Part of a small language model's weights.
Architecture: RMSNorm before and after each block, learned positions, no biases in attention or MLP, tied embeddings, capped logits.
Training: a variant of Adam for these matrices, 210M tokens.
Each number is 128 + 32 x the weight over its row's rms, rounded and kept within 0 to 255. Layers, rows and columns count from 0. The size above them is the row's rms in percent of the matrix's.

# layer 7 MLP gate, 896x224, rms 0.0714, rows 603-623, columns 0-111
size [ 99 106 104 103 108  94  94 107 104  86 101 107 100 100  97 104 103 110  94  91 107]
[[ 68 174 108 148 115 142 116 136 104 105 163  47 135 155 133 119  68  98 179  94 123 179 136 141 113 147 123 153 151 158 145 125 111 129 101 134  89 122 150 113  71  77 145 145  70 126 164 146  80 119 125 153 133  61 118  84 104 116 120 149 167 134  81 152 146 176 150 140 123 172 124 117 120 111  49  85 122 100 114  83  47 107 151 138  97  92 133  65 153 112 106 103  68  80  92  83 137 177 113 108 151 118 156 154 172 158  99 126 133  83 179 125]
 [ 95 115 143 163 116 102 116 106 107  93  89 140 143  60  99 124 134  99 141 208 139 102 124 155 153  87 137 106 164 158 116 127 125 128  66 113 125 117 172 169 152  90 135  83 107 107 160 105 133 119  90 169 120 136 186 115 137  94 105 137 164 103 154 163  98 137  96 128 124 122 132 145 137 101 161 148  99 110 208 116 132 165 142 108 194  96 116 131 152 174  83  80 101 115 113 128  81 106 148  27 154 110 134  80 129 131  53 162 160 128 156 149]
 [160 127 143 117 153 100  93 153 118 113 100 166 127  94 121 107 163 100 128 132  99 158 161 100 102 139 122  99 152 118  71 130 118 132 135  90  79 116  98 186 112 140 119 177 106 131 112 130 117 159 163  86 121 107 112 168 148 185 148  72 162 139 102 110 213 118 152 161 206 165 185 160 162 104 157 139 155 163 105  99  74 199 127 122 123 120  91 161 101  95 107  54 135 112  81 149 111 129 141  86 137 108 146  85 170 110 169 128 110 105 110 144]
 [ 90  60 142 172 132 136  69  95 112  92 114 138 149 123 125 154 109 101 125  99 120  97 121  62 121 107 127 155 135 152 157 189 152 154 135 102 137  99 125 139 174 127 115 130  77  88 172 116 130  79 107 191 124 108 121 129 102  93 115 114 178 193 205 146 132 160 154 193  94 119 159 125 127  83 147 158 120 158 135  76 128 124 116 142 114 126 105 152 186 147 177 156 104 148 146 165 154 106  75  85  36 145 134 172 103 129 102 125 112 128 140 135]
 [123 103  74 148 154 186 101 118 155 139 138 103 111 140 139 104 169 161 104 116 118  95  97  79  82 119  74 197 141  99  82 159 139 159  80 146 143  92 118 156 108 145 173 146 111 137 130 143 115 119 152  97 113 133 125 115 133 158 149 117  97 132  76 145 101 111 150  60 117 171 133 124 109 138 106 145 128 188  86 112 138 166  93  97  91 114 158 133 150 133 138 190 131 134 101 167  85 121 118 122  90 172 171 170  58 138  88 153 228 117 121 166]
 [118  92  91 192 109 156 113  96 144 128 113 150 157  98 101  91 116 165 182 129 140 183 143 130 105  98 156 106 187 149 126 159 105  51 142 171  46 104 162  98 136 105 149 101  81 168 168 101 112 123 168 178 172 171 129 174  97 130  74 149 113 121 184  97 151 133 102 106 113 165 113 162 120 156 173  69  83 175 104  99  77 163 113 148 166 114  95 206 107  63 109  95 118  98 106 147 136 112 106  72 111 116 101 115 177 186 114 127 122 140 159 100]
 [112 204  96 166 127  88 153  71 142 128 114  96  75  89  91 104 131 125 126 180  73 124  62 136  80 121 155 124 149 110 108 109  84  94 176 179 133 135 135 104 122  77 100 162 108 105 124 168 102 112 188 117 164 193 138 133 139  86 135 213 112 111 112 179  97 137 107 156 138 175 128 145 151 111 210 128  81 118 154 155 118  87 125 129 109 151 109 128 138 177  37  94  84 163 143 123 128  71  81 159 116 116  96 109 111 178  73  95 135 114 137 124]
 [108 122  97 123 152 168  93 104 128  84 154  92 121 155  95 144 107 124 115 124 163 135  71 143 154 103  99 189 109 135 166 157 141 166 123  80  83 126 193 130 115 117 168 184 161 128 175 163 155  61 112  89  97 142 165 134 123 124 108 166 149 205 171 185 106 102 144 111 143 120 122 127  94  64 145 122  81  87  99  96 126 170 147 142 115 161 137  99 121 126 205 149  96  89  99 138 115 139 168  98  76 109 130  92 149 127  55  96 179 141 196 157]
 [150 134  42 155 105  86 115 138 138 108 139  92  95 155 144 170 167 123  62 151 100 185 146 110  57  81  88 121  90 144 124  95 100  86  93 112 160  76 170 179 141 159  73 139  78  82 125 114  76 127 113 191  88 165 157  75  74 107  74 155  97 105 104 118  99 192 157 117 147 118 137 107  89 176 152 171 113 127 162 156 112 150 173 118  60 141 111 129  71 179  57  56 133 135 131 104 140 133 157 138 140 183 126 157 180 132 123 159 108 117  84 101]
 [179 190 138  99 111  97 155 116 175 126 126 194 158 114 125 145 122  82 108  93 129 161  96 199  92 121 106 135 147 143  34 156  93 150 163 133  99 136 132  72 122 118 138 166 154 151  90  96 135  99 173 146 132 101 148 154 139 157 163 209 102 144 128  91 112 150 110 167 158 165 140 174 161 100 159  40 131 127 149  70  95 155 125  91 139 175 104 134 127 109 113 142 173 129 142 115 104 128 105 137 215  72  69 108 122 153 152 158 169 153 101 172]
 [155  82 142 169 152 115 100 137  95  75 122 184 143 133  92 129 147 177 142 155 176  70 186  74 154 131  82 172 126  98 109 152 166 130 115 162 169  91 124 114 148 163 143 121  62 125  70 110 146 151 106 135 213 159  74 105  76 167 146 154 120 123 142 134 151 121  83  95 120 170 107  93 162  88 119 103  57 117 121 163 123 153  85 112 138 135 127 112 154 146  96 134 119 125  90 127  71 176 140 143  93 127 104 137 138 175 126 177 154  70 128 126]
 [126  38 176  97 116 152 186 125 133  45 143 155  86 135 122 176 105  75 200 161 115 143 162 209  86  96  98 115 119 144  91  95 203 188 129 124 199 175 139 176 120 151 116  97  95 136 165  93 170 136 153 106  75 187 143 105 137 138 160 163 107 155 169 103 147 139  94 106 157 111 202 162 156  89 131 109 106 129 111 152  97 122 100  84 129 118  75  43 136 175 120 126 164 102 120 145 120 122 107 125 194 141 100 172 135 136 116 152 102 116  85 113]
 [ 91 119 116 173 187  80  68 109 203 140  96 128 147 130 132  98 116 143 105 143  94 177 113 125 177  91 125  98 117 105 107 143 159 187 103 147 121 115 121 157 153 195 138 143 130  73 157 195 161 138 146 190  83 118 134  93 122 155  90 122  72 137 125 105 101 105 161 117 115 110 143 148  98 118 181 104 127 114 176 108 131 149 131 148 122 155 121 112 164  82 183 138  90 100 135 163 153 158 110 121 116 133  93  87 120 100 111  93 193 156  89 120]
 [120 122  90 164  79 107 157 169  68  74  95 115 136 142 151 147 159 178 145 112 163 146  82 123 116 159 147 182 117 117 148 136 161  95 117  92 160 155 106 133 114 134 105 146 115 123 139 166 118 127 150 135 136 103  95 111 101 165 171 132 148 181  82 119 111 137 135  82  92 116 140  95 153  96 121 165 141  90 146 153 160 152 153 126  85 217 103 126 138  85 139 158  97 132  78 137 181 107 150 113  78  83  99 183  76 129  86 154 211 115 118 158]
 [123 133  99 198  91 132 147 149 135 134 133 103 153  89 176 119 148  96 110 140 167 125 122 141 156 153 129 135 113 131 150 150 119 110 163  57  84 160  92  97 118 187 128 152 105 111 162  68 149  78 152 114  81  88 131 102 104  74 169  88 146 197  92 155 160  98 209  87 171 138 118  80 112 170 120 149 141 126 145  46 111 173 127 125  98  71 130 162 133 109 176 126  91  74 118 131 167 111  96 103 144 123  75 168 159 147 144 140 163  90 120 137]
 [ 98  83 122 136 132 129 120 191 177 124 108 148 153  63  97 152 153  73 120 168 150 133  89 117 137 100 135 100 158 150  94 134 125 104 151 123 109 124  70 160 104 125 144  94  66  82 122 103 102 121 118 164 143 155 128 150 133 165 202  96  82 145 156 159 119  97  98 167 112 149 158 125 110 104 125  59  56 118 117  71 103 136 174 182 149 166 143 151 153  71 113 102 141 166  35 194  78 116 171 139 108 151 153  66 123 131 116 109 119  68 137 144]
 [139 116 159 145  87 134 124 108 109 118 115 201 160 138  76 199 145 138 121  84 133 177  88  85 171 117 110 100 155 184 156 151 138 141 147 111 124 127 145 129 111 126 127 148 112 133 144 148 139 143 105 227 138 173 153  91 154 146 182 155 125 162 140  98 129  73 168 160 162 138 120 183  59 140 111 140 138 132 128 108 167 154 195 112  93 221 126 122 116 102 171 187 147 104 139 133 120 108 216 142 134  72 115  89  99 125 142 138 113  61  91 138]
 [107 120  80 133 157 152 201 142 138  99  89  68 148 116 106 147 138 103 161 159 169 100 122 139  82 112  97 133 150 144  83 126 154 131 129 105 106 129 156 103 129 106 165 159  79 116 164 148 133 210 155 127 102 139 163 185 147  99 165 156 128 143 121 144  74 154  64 122 127  82 192 169 125 133  85  97 162 149 115 116  81 124 145  64  65 141 102 136 134 141 122 172  97 126 197 143  91 124 135 143 107 123 168 105 193 148 159  81 158 181 149 182]
 [132 197 150 125  94 138  62  76 133 142 100  94 204 110 119 177 130 113 113 141 126 118 144  96 138 127 115 120  96 117 110 188 175  83 179 138 125 110  93 135 125  74 155 159 155 138  96 102 121 130 182 159 116 134 119 113 128 151 139 106 101 172 125 132 168 102 118 158 124 140 120  93 162  79 134 129  85 142 155 153  97 148 122  61 106 158 142 142 154 102 168 104 116 146 141 152  41 123  75 119  97 198  77 137 141 187 119 140  99 119 218 197]
 [148  84  85 117 123 104  43 127  62 161  76 130 134 145 145 192 135  96 153 111 133  97 150 169 139 128 160 184 166 132  90 104 128 164 120 111 162 139  80 150 118 165 120 130 131 119 172 150 142 159 130 100 113 144 106  99  90 156 134  95 147 128  88 155 144 110 109 215 108 159  86  54 106 161 140  62 174  84  96 130  80 116 128  86 128 150  93 116  92 136 119 149 139 136 177  96 104 124 140 146 126 165 106 154 122  41 182 132 218  67 111 103]
 [ 77 106 135 112 135  89 163  84 127 104 127 141 114 144  94 200 119  66  92 153 135 112 125 199  95 145 117 122 107 156 126  95 183 122 143  76 165 109 164 126 141 117 186 130 109 155 128 112 145 155  91 182  90 137 185 135 137 128 135 135 156 143  81 101 113  98 152 119 141 124 112 114 122  61 118  87 130  77 140  70 104 211  99  44 106 125  87  51 138 144 111  79 120 127 187 145 130  97 166 101 122 122 184  77 129 156 161 141 134 137 123 197]]
# layer 7 MLP up, 896x224, rms 0.0692, rows 603-623, columns 0-111
size [ 96 102 102 112 104 101  91 110 102  99 101 105 100 107  91  99 104 100  94  88 101]
[[115  94 177 131 130 138 175 161 128 168 108 132 144 137 179 127  66 160 114 145  31 168 148 145 142 150 165 115  86  76 149 169  85 190 117 163  99  95 128 135 182 148 106 143 106  65  84 112 111 112 114 127 105  86 123 121 142 172 159 113 109 141 164  74 114 134 234  94  93 126 195 115  94  61 127  92 112 132 127 126  91 158  86  93 123 104 130 114 102  67 201 169 140 105 132 144 143 126  68  75  91 105 188  72 100 167 103 130 154 112 158 126]
 [134 155 166 148  85 154 111  83 147 154 140 112  88 162 152 146 138 146 167 141 121 133 169 137 120 122 162 132 164 108 118 134 148 120 178  77 136 165 128 155  83 197 119 131 196 168 136  53 113 113 177 138  99 164 103 119  92 182 149 137  84 121 139 137 156 116 131 189 118  42 156 123 137 137 135 127 156 133 107 133 125 123  91 142 130 173 112 135 127 113 142 109 132 107 139 149 143 142 143 123 141 139 138 206  66 159 147 151  94  69  63 107]
 [109 132 104  85 100  84 126 165 168 145 117 131  89 134 130 150 213  98 123  49  81  93 129 100 128 186 102 116 150 152 109 164 173 138 141  92 133  77 118 144 180  98  60 141 138 104 175 113  79 178 134  57  86 133 140  81 150 162 153 127 126 117 143  66 149 132 193 102 181 127  56 174 156 111 132 125 142 108 122 104 142 115  85  96 139  76  76  72  80 102 117  81  94 160 112 110 145  91 157 152 154 117 155 131 100  76 158 133 104 133 154 157]
 [152 199 132 142  84 128 153  82 145 125 153 140 120  97  77 139 196 136 153  56 120 161  76 135  82 123 151 115 115 153  77 105 162 123 116 132 186 101 126 105  89 105 174 167 103  99 145 100  92 112 210  57 156 144 134 159  83 100 144 138 128 142 112 137 140 122 106  98  92 165 122 116 170 125 111 108 127  66 120 106 119 115 172 125 141 127 107 104 127 151 128 100 166  97 109  97  51 121 121 124 156  84 195  95  71 154 132 113 167 150 102 155]
 [121 122 133 159 215 115 152  85 136 172 136 124 140 143 118 176  97 168 113 129 146 123 139  47 142  98  39 138 136 129 135 168 164 102  27 141 129 132 152 114  93 139 119 138 102  90 127 154 113 118  90 132 120 105 141 196 178 140 181 201  92 111 100 161 144 145 148  88  94 180  95 106 146 127 127 118 136 162  80 123 140 136  91 141 118 142 142 156 145 166 199 108 150  89 137 128 136 160 132 103 117 183 191 100 115 142 118 148 144 161  77 129]
 [126 133  77 206 154 125 152  65 111  97 142 140 101 101 118 135 104 124 161 173 167 104 137 116 128 197  81 142  96 101 148 153 166 118 193 180 138 123 133  75 117  16 101 134  92 128 119 100  91 178  88 104 128 120  67  92 185 125 184  58 135 126 121 196 128 128  47 141 157  84  64 208 139 111 138 147 116 150 153 167 145 136 159  72 117 123 145 115 193  97 145 103 134  94 182 152 147 111 129 170  87 122 125  90 173 113 160 112  89  92 115 159]
 [152  65  75 137 107 108 102 125 169 143  85 128  89 171 107 132 109 124 130 134 145  64 147 130 141 117 124  82 187 156 152 122 120 109  52 107 126 124 151 138 127 109 168  87 145 112  97 116 143  72 114  73 136 140 130 117 172 116 168 152 135  96  90 177 123 130 123 128 140 160 124 123 102 141 113 142 174  87 120 136 181 124 127 141 168 196 130  68 120 131 174 109 125  95 174  85 149 156 112 185 177  99 114  78 117  95 183 153 145 177 109 177]
 [ 96  74  87  75 140 163  96 112 116 208 170 159 132 177 122 104 156 109 198 145 117 139 143 167 154 137 154 151  94  82 121 146 116 115  90 117 146 136 147 139 147 158 113 121  98 149  96 143  85  72 117 115  79 169 132 133 155 177 167 101 116 142 111 160  68 185 132 115 163 133 116 123  71 172 191 112  92 161 161 110 111 108 119 191 105 128 111 129 123 150 158  96  81 176  82 158  52 118 168  82 103 159 124  84 126  79 164  74 140 118 102  99]
 [172  87 106 121 193  97 103 116  52 173 161 104 152 112 200 106 161 166 115  97  84  76 168 124  98 139 106 119 146 121 137  93 139  75 126 111 101  93 109 157  73 114  72 125  83 119 133 144 114 112 107 135 132 114 152  92 135 120  89 131 109  82  79 169 219 130 157 113 101 139 131 116 145 102 145 102 139 181  84 119 123 101 139 169 117 143 221 122 202 151  38  82 149 160 110 102 131  94 198 132  95 118 158 153 153 117 119 151 134 112  59 131]
 [153  89 239  94 168 134 139 161 113 112  73  82 133 140 142 170  93 148  78 173  81 118 175 112 174  95  98 102 103  87 153 142 165 115  96 171 151 139 103 189 104 155  92  63 151 139 147 160  90 161 115 107 107 143 119  93 162 164 120 128 117  99  88 136 153 190 141 156  70 105 124 120 135 144 156  77 132 101 151 136 153 136 147 158 138 146  94 145 147 150  96 128  93 100 125 103 151 166  92 131 112 206 114  93 138 115 152 149  84 164 114 157]
 [173 148 131  83  84 121  93 125  85 141 137  92 123  85 160  83 113 108 129 127 141 122  98 134 144 141 102 131 106 170  54  99  84  52 105 149 137 129 147  97  96 187 157 118  86 107 137 155 146 142 157 119 137  77 101  89 101 103 123 186 145 110  64  81 129 142 151 120 127 167  89 131 139 137 117 102 151 125  81 133 105 154 118  85 130 113 167  88 116 167 105 104 115 184 109  81 170  97  68 118 190 139 193 134 145 166 119 136 121 117 130 152]
 [168 126  86 131 128 111 111 103  90 117 148 137 111 104 135 118 107 130 189 141 110 123 122 134 178 173 152  92 206 145 141 117 147 205  72 113  86 163 131  93 121 142 139 129 137 167 103  26 102 118 138 104 124 125 150  74 133  75  97 133  87 127 146 190 193  94 115 116 110 123 133 123 166 205 144 151 112 138 111 101 130 125 183 104 127 165 139 128  92 129 125 167 108 161 174 152 107 123  98 101 187 132  92 139 165  63 113 114 138  87 143 122]
 [116 108  89 102 157 101 127 113  85  98 105 111 142 144 146  93 153 141 124 143 112 196 107 187  99  83 160 142  78 100 104 105 132 108  75  73 102 156 143 142 191  84 146  79 148 162 139  85 174 189 179 146 104 187 161 151 139  84 169  59 145 153 128 128 127  97 105 124 163  75 207 177 153 142 135 165 161 106 108 150 117 115 139 101 115 151 119 159 155 125 163  94 140 146 122 117 106 107 134  84 106 147 127 169 121 152  70 168 123 121 154 130]
 [142 149 183 113 147 186  49 147 166 144  85 120 177  72 148 117  75  74 115 135  65 134 207 134 185 160 114 142 122 107 160 128 119 144 114 165 189 153 166 120  99 161 139  76 162 174  93 106 164 166 149 154 102  75  98 153 132 120 150 147  73  86 125 135 112 103 115 129 100 119 170 194 135 169  94 164 164 143  84 141 170 102 113 122 137 120 163 100 151 113 179 130 114 114  95  88 132 172 105 172  66 137 152 189 112 113 110  94 139 110 145  89]
 [133  90  98 142 164 139 116  31 135 123 155 167   4 134 125 157 146 135 119 174 136 115 142 123 124 155 169  28  87 103 189 115 119 104 163 158 154 168 141 171 132 126 184 108 155 137  41 119 138 156 100 127 132 135 127 148 122 124 112 113  84 107 141 184 121 136 140 133 154 113 148 137  75  80 168 183 199  91 180 150 167 134 139 132 127  74 174  80 138 142  95  86 124 141 116 125 100  92 122 164 170 123 178  73 132 108 147 128 147 175 152  88]
 [169 153 189  63 121  97 114 121 172  90 133  95 116 199 155  88 115 158 113 125 115 119 134 169 139  79 124  87 123 112 107 149 131 157  61  53 145 123 152 124 158 146 180  93 132 122 104  89 192  96 120 154 163 159 152 145 137 133 170 134 113 163 153 147  85  98 167 165 105 145 126 176 134  83 121 153  97 152  85 133 144 110 140  86 110  76 179 131 141 110 138 131 184  67 123 111  95 195 138 159 135  67 112 158 156 107 156 128 116 156 153 169]
 [ 83  82 158 128 144 125 127  76 110 176 137 134 146 149  99 138 179  78  91 154 144 141 132  88 117 151 162 121 102 124 128 176 134 114 103  89  64 173  97 129 171 158 116 124 163  99 102 113 140 144 119  89 134  84  49 135 152  51 143 140  87 144 118 192 128 115 118 182 153 122 101 112 103 160 126 185 138 137 135 115 106 152 131 150 142 169 160  95 135 149 191 168 108 126 162 129 144 112 134 140  87  85 131 115 152 129 147 144  97 207 197 117]
 [100 107 155 110  96 100 145 121 119  61 144  83 149  94 168  97  93 115  74  98  89 125 121 124 107 158 153 107 154 115 114 108 184 150 158 151 135 123 151 114 135  92 149 125 129 163 143 145 171 103 135 103 123 157  67  85 153 141 121 108 112 139  81  88 141 165 124  82 171 125 105 111 143 110  91 134 197 180 136 159 124 143 177  64  96  75  95 158 159  92  69 101  71 180 119 121 121 169 185 124 173 121  93  99 150 112 158 121 103 155 190 127]
 [161 180 103 161 137 131 124 165 150 142 122 143 141 113 121 159 146 214 184 116 113 122 134 130 146 121  87  94 121 137 108  82  62  95 131 133 104 166 108  75 119 140 147 101 188 110 144 176 116 193 153 156 170 114 116 126 162 124 155 115  68 105 131 140 151 111  98 124  49  50  98  88 108 129  94  66 103 131 146  74 112 127 149 198 139 160 159 141 152 156 165 117 115 131 117 134 108 116 127 113 104 187 117 168 194 129 141 113 125  68 188 153]
 [100 127 200 151 106 175 138 159 166  98 139 145  29  85 151 109 122 140  84  86 136 111 159 141 128 149  75 143 111 118 100 151 170  87 104 142  98 149 177 149  95 161 118 114 177 146 109 156 156 141 114 131 127  98  73 126 111  79 165 103 132  91 130  61 149 142 115 156 141 100 158 102  96 154 125 103 207 141  69 186 151 109  86 127 162 108 101 136 162  82 119 155 117 104 108 174 191 172 118 117 148 166  73 145  55 132 118 106 159 110 185 126]
 [110 132 101  84 146  93 130 158 144  63 131  85 136 127 235 145  98 149  70 162  47 135 157 128  82 146 129 116 226 147  85  92 166 202 107 153 181 137 148 162 150 104  98 105  69 171 141 106 101 143 156 117 220  93 184 157 186 133 142 126 106 117  86  46 118 119 113  55 132 102 102 130  98 139 119 134 140 153 153 149 133 173 136  83  93 134 134 157 100 137 147 121  74 204 140 131 145 107 138 117  95 136  65 151 171 123 138 130 145 130 214 127]]
# layer 7 MLP down (transposed), 896x224, rms 0.0673, rows 603-622, columns 0-111
size [100  98 100 109 105 105  94 109 100 100 105 106  97 104  93 103 105 104  98  94]
[[191 139  75 179 104 136 127  93 134 116 144 121 112 130 166 112 133 118 117 127 171  93 121 173  91  89  78 123 127 140 100 141 125 155  88  74 122 138 117 188  72 106 136 187 141 185 170 191 177 160 117 161 150 105 156 157 154  76 126 128 123 102 133  98 150  64 105  75 168 119 124 115 135 168  98 199 156 156 137 116 145 171 134 129 149 181 189 145 159 159  70 105 154  92  88 109  94 134 120 122 116  87 106 153 112 143 111 136  83 114 191 139]
 [123 123 142 100 124 147  58 104 100 124 135 170  97  87  95 103 137 117 123 141  94  97 101  84 107  84 114 151 116 123  71 131 100 152  83 127 182 144 107  81 151  96 107 145  83 104 108 145 148 111  82 149  80 155 170  94 145  99 131  81 168 141 173  74  92 144 109 114 154 156 104 100 144 114 110  77 103 141 159 103 187 137 175 155 119  47  85 160 169 174  86 154 105 110 128 134 114 118 145  88 100  81 117  75 139 128  62  96 147 160 173 110]
 [131 113 158 111 219 144  51 113 116 116 137  92  72 123 116 134 108 185 130 132 157 115  89  79 146 149  92 177 140 177 123 139 113  91 136 140 151 140 156 139 129 169 158  82 143 102 100 151 145 104 142 127 113 192 186 128 155 112  89  96 100 126 135 185 138  58  98 132 121  54  85 140  71 105  75 121  80 102 158 159 157 124 156 173 149 134 120 122 108 113 159 130 196  94  59 163  86 121 121 128 125 151 194 174 120 106 132 132 105  90 180 103]
 [119  80 147 141 106 114 135 109 175 100 156  86 165 139 119 190 141  91 123 140 168  64 135  97 149 132 116 144 158 140 163 151 105 127 181 159 140 160  99 116 170 127 132  80 107 129 114 103 139  42 164 148 127 123 167 169 107  70 112 145  80 170 204 144 140 124 165 136 113 132  85 160 216  84 177 129 137  65 115 132  92 116 144 104 108  94 120 142 133 103 178 131 103 158 124 158 115 101 126 114  63 169 131 118  85  88  85 160 117 145 208 127]
 [121 102 170 121 139 125 160 165 168 150 120 129 128 114 140  90 123 129 173 128 142 123 116 132 172 180 205 101 141  95 131 106 155 140 166 122 100 133  91 121 190 129 110 133 159 116  55 105  87  98 153 175 101 112 154 168 150 188 172 138 160 121 134 118  85 212  58 158 151 127 127 146 112  90 150  99 106 148 142 120  79 161 109 101  70  60 146 149  67 131  54 125 113 112 130  92 111  95 136 177 133 101 123 107 152 119 160 140  88 104 147 117]
 [ 95 152 112 133 201  94 134 122 108 188 143 112 128 137 122 132 145 142  98 166 150 129 101 184 132 159 126 161 178 106 147 163 119 119 119 149 138 132 142 142 109 143 114 123 163  99  56  89 183 137 110 108 222 102 151 147 155 128 178 162 107 114  48 111 131 151 127 134 169 133 166 151 118 156 162 133 109 108 105 137  93 128 139 156  92 144 161 150 108 158 101 112  98 180 141 153  69 152 104 149 162 191  69 167 185 101 138 187 124  74  80  87]
 [115 110 144  99 120 140 183 137  71 119 193  92 209 132 149 113 138 168 171  95 124 141 188 188  48 152 124 170  92 122 158 165 109 150 138 125 136 102 164 125 119 148 195 131 129 138 163 195 139 142  67 126 165 108 153 101  92 156 119  89 156 204 131 114 125 115 108 131  93  79  95 132 150 106  85 174 148 131 166 146 101 178 128 107 124 128 130 154 126 114  99 149  78  88 123 130 137 159 100  57 141 101 116 150 114  71 144 207 117 137 118 110]
 [127  69 108 105 160 154 196  95 136 172 121 131 154 120 132  19  90 179  85 117 122 184 178 118 180 182 150  89 165  50 105 176 125 123 101 134 120 120 131 120 151 104  97 144 139 143  85 182 104 127 137 151 132 114  39 120 158 100 103 117 125 125 122 104 152 132 107 155 134  95 181 197 136 120 175  85 110 149  87 155 120 105  71  99 124 136 135 183 112 155  93 181 148 136 121  89 139 105 122 184  98 179 192 192 163  84 145 168 130 162 173 137]
 [141  93 142 133 131 104 130 165 118  91  98 190 112 119 114  82 126  90 178  74 104 153 128 120 136 198 184  83 194  64 131 141 180 135 151 107 108 147 116 111 120  67 129 151 208 137 234 134 162 111 115  93 139 131  82 209 102 106 138  97 147 131 193 125 103 112 161 111 122 147 138 102 159  48  52 178 109  95  98 133 124  95 130 128 196  86 130 128 136  67 152 140 118 180 136 114 124 134  94 153 170  42 135 122 145 108 103 111 125 131 122 109]
 [155 106 109 174 136 123 147 118  40 138 134 143 101 127 100 114 146 127 111  91 143 114 133  96  97 108 161  87 122  95 130 119 113  95 114 117 182 158 131 123 109 111 130 136  94 119 152 168 174 179 127  79 124 140 182  87 135 124 121  84 194 106 131 136 135 165 112 164 121  58 120 115 144 155 100 167 111  84  65 124 124 121 149 130  86  93 136 119 136 201 133 109 194 153 135 159 153  97 137 152 149 133 163  95  95 155 130  69  72 100 118  50]
 [ 91 150 104 120 131 103 132 142 139  86  80 111 179  70 100 144 158  83 177  72  92  85 134  38 124 153  64 129 109 103 185 164 139 179 168 171 143 146 182 122 138 133 181  81  81 131 122 158 133 111  56 129 178 144 123 125 123  94 139  97 150  64 131 132 147 121  85  96 143  82  98 132 145 134 132 135  71 139  97  99 134  99 125 110 160 129 123 161 116 125 126  82 123  88 104 160 157 153 186 116  92 189 112 163 126 106 104 124 159  95 107  99]
 [139 165 122  29 129 120 136  90 135 167  88 105 206 165 138 122 131 112  81 178 108 139 115 139 117 160 127 192 134 184 157 164 100 139  99 158 100 117 104  73 181 112  57 110 188 123  87 145 142 190 124 137 157  77 138 131 190 148 149 152 134 143 138 101 129 143 162 138  85 121 192 144  85 135 135 174 127 111 202 106 176 110 164 114 105 122 110 124 129 145 112 165 152 101 100 106 114 148 157 112 131 157 155 119 145 178 126 130 180 154  91 168]
 [ 96 196 155  55  78  98 164 132 136 111 166 104 107 163 158 156 107  75 169  84 137 177 124 127 114 116 141  94 128 167 148  64 112 157 118 127 150  99  80 116  90  84 151 125 102 123  83 121 120  97 193  94 127 137 137 159  83 120 116 113 120 110 138 148 164 100 107 140 148 189 112 142 112 101 198  78 130 115 106  55 105 140 158 121  91 139 125  91  97 145  79 131  94 168 185 128 134 125  73 124 122 103 149 131 137  91 149 159 134 174 101 134]
 [106 104 132 165  78 150  73 156  96 125 115 101 140  62 108 169 135 126 132 142 109 143 151 132 177  87  60 191  85 114   6  60 166 160 113  93 118 116 145 183 148 131 172 130 129 107 137 125 139  99 107 135 115 168 169 132 103 127 114 146 142 109 134 135 124 160 115 109 122 130  52 125 165 176 126  62 119 148  80  80  96 164 132 137 136 187 107 112 103 109 141  72 159 161 125 120 129 160 169 114 114 117 144 117 157 115 118 149 170 142 113  89]
 [ 88 109 132  82 115 106 128 202 122 186 184  68 137  96 127 140 107 161 136 101 114 121 142 126 147  81 115 143 132 129  97 167 137 122 126 158 156  75 105 117 145 123 154 141 152 114 153 128  63  95 111 160 126 180 118 158 124 150 159 106 120 166 177 136 119 120 146  60 120  76 121 178 143  93 146 149  60 114  63 137 144 128 123 166 132 160  95 121 215 113 151 111  63 107 111 146 105 176 142 102 124 138 153  98 126 164 135  88 192 108  68 127]
 [147 162 122 108 111  84 148 181 165 103  98 119 130 106 139 118 174 121 131 190 172 147  92 121 105  95 139  53 120  94  74 143 144  74 145  92 144 144 132 138 112 104 104 123   7  89  84 119 150 144  99 101 125 140 155 108 144 125 133 112 108  72 146 214 144 124 114 176 151 155 122  97 187  78 170 128 136 117 207  98 135 150 173 197  75 130  73  98  74 131 129 122 150 189 149 189  92 141 105 118  73 110 130 130 158 141 133 142 104 109 128 132]
 [125 140  60 164 148 135 143 140 131 183 136 148 190 148  85 187 139 122 157 112  99 179 155 164 160  97 127 151 133  90 151 178 160 108 149 147 151 104 127  85 128 107  83 195 138 176 129 176 113 145 104 148 130 123 172 127 116 117 162 177  89 129 122 135 153 100 114 132 180 128  99 168 118 144 115 108 111  84 129 179 158  78  61 104 151 100 134 113 168 169 152 164 143 157 129 148  85 138 126 137 147 227 124 109 159 113 152 151 167 130  47 130]
 [ 95 109 154  83 141  76  87 134 158 127 162  94 144 114 119 153 125 212  98  84  77  75 172 106  59 133 115 148  81 106 142 130 136  93 105 130  95 147 119 173  97 119 166 131  95 168  74  88 171 128 172  65 138 105 105 147 154 100 166 111 153 160  95 124 117 120  76 106 115 125 163 120 124 109 156 194  66  64 121 118  76 113 122  90  93 175  74  99 141 180 230 124 133 142 156 119 145 147  86 136 143 102 107 190 184 219 161 136 130 194 119 180]
 [123 120  77 182 157 125  79 192  99 113 143 113 166 112  56 106 154 151 114  94  98 127 141 108 168 102 131 159 144  47 124 111  49 119 141 119 169 184  83 119 155 177  55  56 123 100 194 108 108 180 115  56 132 103 119  97 149 156 144 147 105 126 121 131 115 159  91  93 164 113 155 148 131 157  82  50 156 145 111 112 110 100 150 159 121 102 136 127  86 144  96 165 141 148 100 207 163 127 151  78 114 111 166 149 168 135 158 131 164 137 152  76]
 [144 104 126 141 174 131  90 118 187 111 166 161 167 156 158 143 144  87 199 129 122 129  84 173 130 124 185 123  80 174  85 193  94 119 136 102 114  98 152 103 112 122 114 146 157 125 144 126 137 118 124 120  63 137 160 125  58 117  71 146 105 116 124 171  88 166 181 152 121 141 142 131 134  31 120 143 127 152 152  46 129 173 190 118 103 151 126 143 106 139 120 114 127 108  84 135 146 107  91 150 110 115 144 120 161 129 128 173  89 133 126 161]]